config.yaml
num_hidden_layers: 15
hidden_size: 64
num_attention_heads: 4
num_key_value_heads: 4
head_dim: 32
intermediate_size: 320
vocab_size: 8192
hidden_act: "tanh_gelu"
norm: "layernorm"
norm_place: "pre"
norm_eps: 1e-05
positions: "rope"
rope_theta: 10000.0
rope_fraction: 0.5
qk_norm: true
attn_scale: 0.362
bias: "none"
tie_word_embeddings: false
parallel_block: true
init: "uniform"
init_std_qkv: 0.0452
init_std_o: 0.0
init_std_up: 0.0452
init_std_down: 0.0
optimizer: "muon"
learning_rate: 0.00616
lr_mult_o: 1.5
beta1: 0.93
lr_head: 0.00847
max_grad_norm: 1.0
warmup_steps: 0
schedule: "wsd"
decay_fraction: 0.395
decay_shape: "sqrt"
final_lr_fraction: 0.1
batch_tokens: [16384, 32768, 65536, 131072]
max_seq_len: 512
doc_mask: true
train_tokens: 133600000
max_steps: 2830
dataset: "wikipedia_en"
Each number is 128 + 24 x the weight over its row's rms, rounded and kept within 0 to 255. Layers, rows and columns count from 0. Numbers have three digits each. The size before them is the row's rms in percent of the matrix's.

# layer 12 MLP down, 64x320, rms 0.119, rows 0-63, columns 80-119
116:125083136162146130138109092105137121122141151134131173124171130065104109127148138107146131125107165035094134113135135132
091:078152126096103128130122159105098135139145154124124133137141131134125194090156117124138146093103113125139132090114128146
096:115090173116112184135125100128116126124133103123177161125091170156125102092148136095140134091126143115161161111087141121
149:125121122110111072156108118122119108112143150161116130174149129112084100184143141097102143139123119151133121085115132131
097:107122108117130139131119129127157145129117137094146098129146124132187147071126103149162131107099123152092132142117160149
097:068120131120067136114151137120126141113086079129127110141158084131128123160142150136160135125134172147117144145114145124
098:154137133121088145193164132132137101148139123122118088093125124134169140158136152118114137154093101105131120116142128160
091:102138142094119153124123134153095195171107094182133115105123109147171117079139139127134136117147078128089130108155122148
091:155143093173094132164156109141155090102115106126133148115146126145105120069145130125140104120114128147056164151100112145
095:141133119131107113125137118119132101143119148115164123128130135100143164107196117124059137111084128122149154160140098103
099:141126132109124134105125127180131096062129167150143129158179153127124118109120109102122163157125095101164103137143100117
096:138118145133152126114109140145178106111128131104083112070087128141117160126068125120128132140133134118119121124087102104
095:092128157113093048128127129121120129093121147135161117139159120139158152107101145154104068121132137122150160112149154121
088:110125092139119114120132192151111117134137106159166165155122147154127093150128137132138084158121108133092120118128129145
087:135127179174180146119141145119113105109127102150130149160099112124122132137110104186116127101139127150148101156145137096
113:115177117097140142122110143129104108123126128092110156130131137135091133156137106139129114160122132143112135111104141101
094:125153180106107137110118111114125134109136134128144136127141130122122131095164158164155128137109145171142127131123162127
099:148109146119141182117153109109102101110136068190122138143130140108129138110113110141134119172134138131114148118125129123
097:111151134157150157132167158101110132142134172146136094093129142112148115169126125117106126090113140124127117133098102144
098:185150176139150178121134172124128149128094105091133096133133094128098108124148113159170129125120126117146068110154134128
103:184145135132117126134131136120063135159140139174108136128124128140162119165121120117133136126172148110156096153121140149
099:159119142125131106111133136153155145111134125129095183099095136143135143168121166090137146160132154106115169112145144118
105:161130136146120133113152075161114119133123115151096130139148135174100098168161118155099108155106100115152160149143125104
101:152106116132082148087128176133120120112124151137138135123178130112115157115182157168134168152136191135100122168131117139
091:166172107130151146131105127101056129118138125107108096144144088146128143126157123140108167167146149169129130105152103117
103:144113120122147091128147113146162138104136063083134145081127140153140147160103108130132143119138102190107111127125143142
093:133143097163128127173145110084181136140121136145096114139104133156081144231116143105104167123126138160108158167086119103
100:137093129127149126132135154110121126152118134084165110115143079148161106149070138153128136159104146141131116106138142135
104:158140093129122074139109157144158149100171117100095136130127103150099163126120112115133170138125144105150088132143147107
105:109103131116097141113040129139123114131117148145152111105138108132090128126172127152133130097103151098167092121157121117
101:150187108126156168146144109117131148104138165095104111160112171166146129155117093119114102129130125130149165149144078091
095:129155140116120144132119148134135153118141141136132140119120118126166099151132116142131126167123180106124113154112145144
107:118144106139165116149141185105138144154123097131117111137076086150150145124148190112115184148102135130158102101149106132
103:123128144116154127158152106125121107110115140119156164145132150131122145143114131125139125113156150110171126171092145118
101:142134129138149127148158102122144164128130108123101127123158123112135128158077142104123152070134112098094085101128125117
095:134129115138143138126145129101109157142127146128082183080121143141186106174111172147095104134116099113124123142125129124
098:109121110150166142084157153137153108120131122086102128130124112108129140103156122131122125143191174121118130119138141152
116:142115137148129151106152112122175147128147117162127101136122156123143138041097109099121172096118129195149156115123132155
091:116143094140113174128127105103112125139123110122134146114164143177141124099121112089122118092129112107165116136113141111
093:109079114105155133132142181149075143093127103093156168185170112116146127089116088097102139163102133130134120124118130103
099:091139190111147135104114119130176129181152154144102106105100139134123147099086169075159077116127054072075135094190115138
111:142108147110128115115120123143154117113125088106134131164136158129138125194137105117145114101141100098135127114138133166
097:133124102077127134153113124136148138166129073136108086137099155115128116144127120131146165136154147154086168148157153154
089:117116108132118111134135113132093133165125123091137137102083091082111066153103153149135159178132124132122147103111132097
100:134106148159152138127106125145125135131112141149146100102109110121149137096119095152126120137147150146142109120134116157
095:129160174156134093130140135107146148119126103151095124112125134117110162113119133127129117074126132107097159144137143138
104:099110148133147147111163173136113128139115086094140114119150153138076156107110167134116076151168132129102170133109171131
093:097139117155103134108112123142118119150127037083123152083111161112132140123159129124116065110122093129136168158115119117
110:087125143129142169117114114096122129134138121173126110118066129123104115104115127178117110108092108178095108140121110126
094:113170103066097148135075083164173164133118139148094122148103139131149139197115070114193120095115100094144104124131115162
096:135152092137157110112185111141136130128130150144112102064155116109166141105180075139127151121154137124118156114172120126
100:115162099111116109126099128132143126127130176118140143143146134120148144125106122099139083072154132124091103126158146141
095:123091114124148121126120147126122086088115194119105143165098134119128090120171110126155111128174091159146141140109143121
099:142077117137116118081062107128090136129148167152180125138161149062119126133087092089125104106163157123156127127195078111
102:148122120136116122120084150133120119160113138113136098158118128135070122139130166168140105115140103158109092097104147137
097:156119137124156132141156118143132100125177131112117165132121113102160118171093126122143151147163146158132150113124111082
097:152091135155106076130172135124165142172118169132153143149106129158120100065117152137147091158087108126111133158107108099
099:092144128134126149105070140125095097099132081128128121129154113092093116144094149093118100077126134104153105128114127159
112:125086072117115116155166083120110160114126160122146131090088123115155133114133120093136126130111121110123106135089130129
100:174147103093112106132119108143112126142127142106102097121105116108123147107126137095150120147134107143133119145118116126
101:074179123140133076181129135123077089120122129072139106179152108144097038120132132151126128156138122129166131141087134139
101:095111190132157066098117132188150088145122151144167124128123108131122134120148149156112132143118091097165154124167113097
096:134098122147094082154092114095163159156084148159158133144119145150144159058132146174075152151113179124136111129146130164
094:117130127124121161140134081098152147160136168160128142120137136096113109119164117167100152128142082192114117130114110116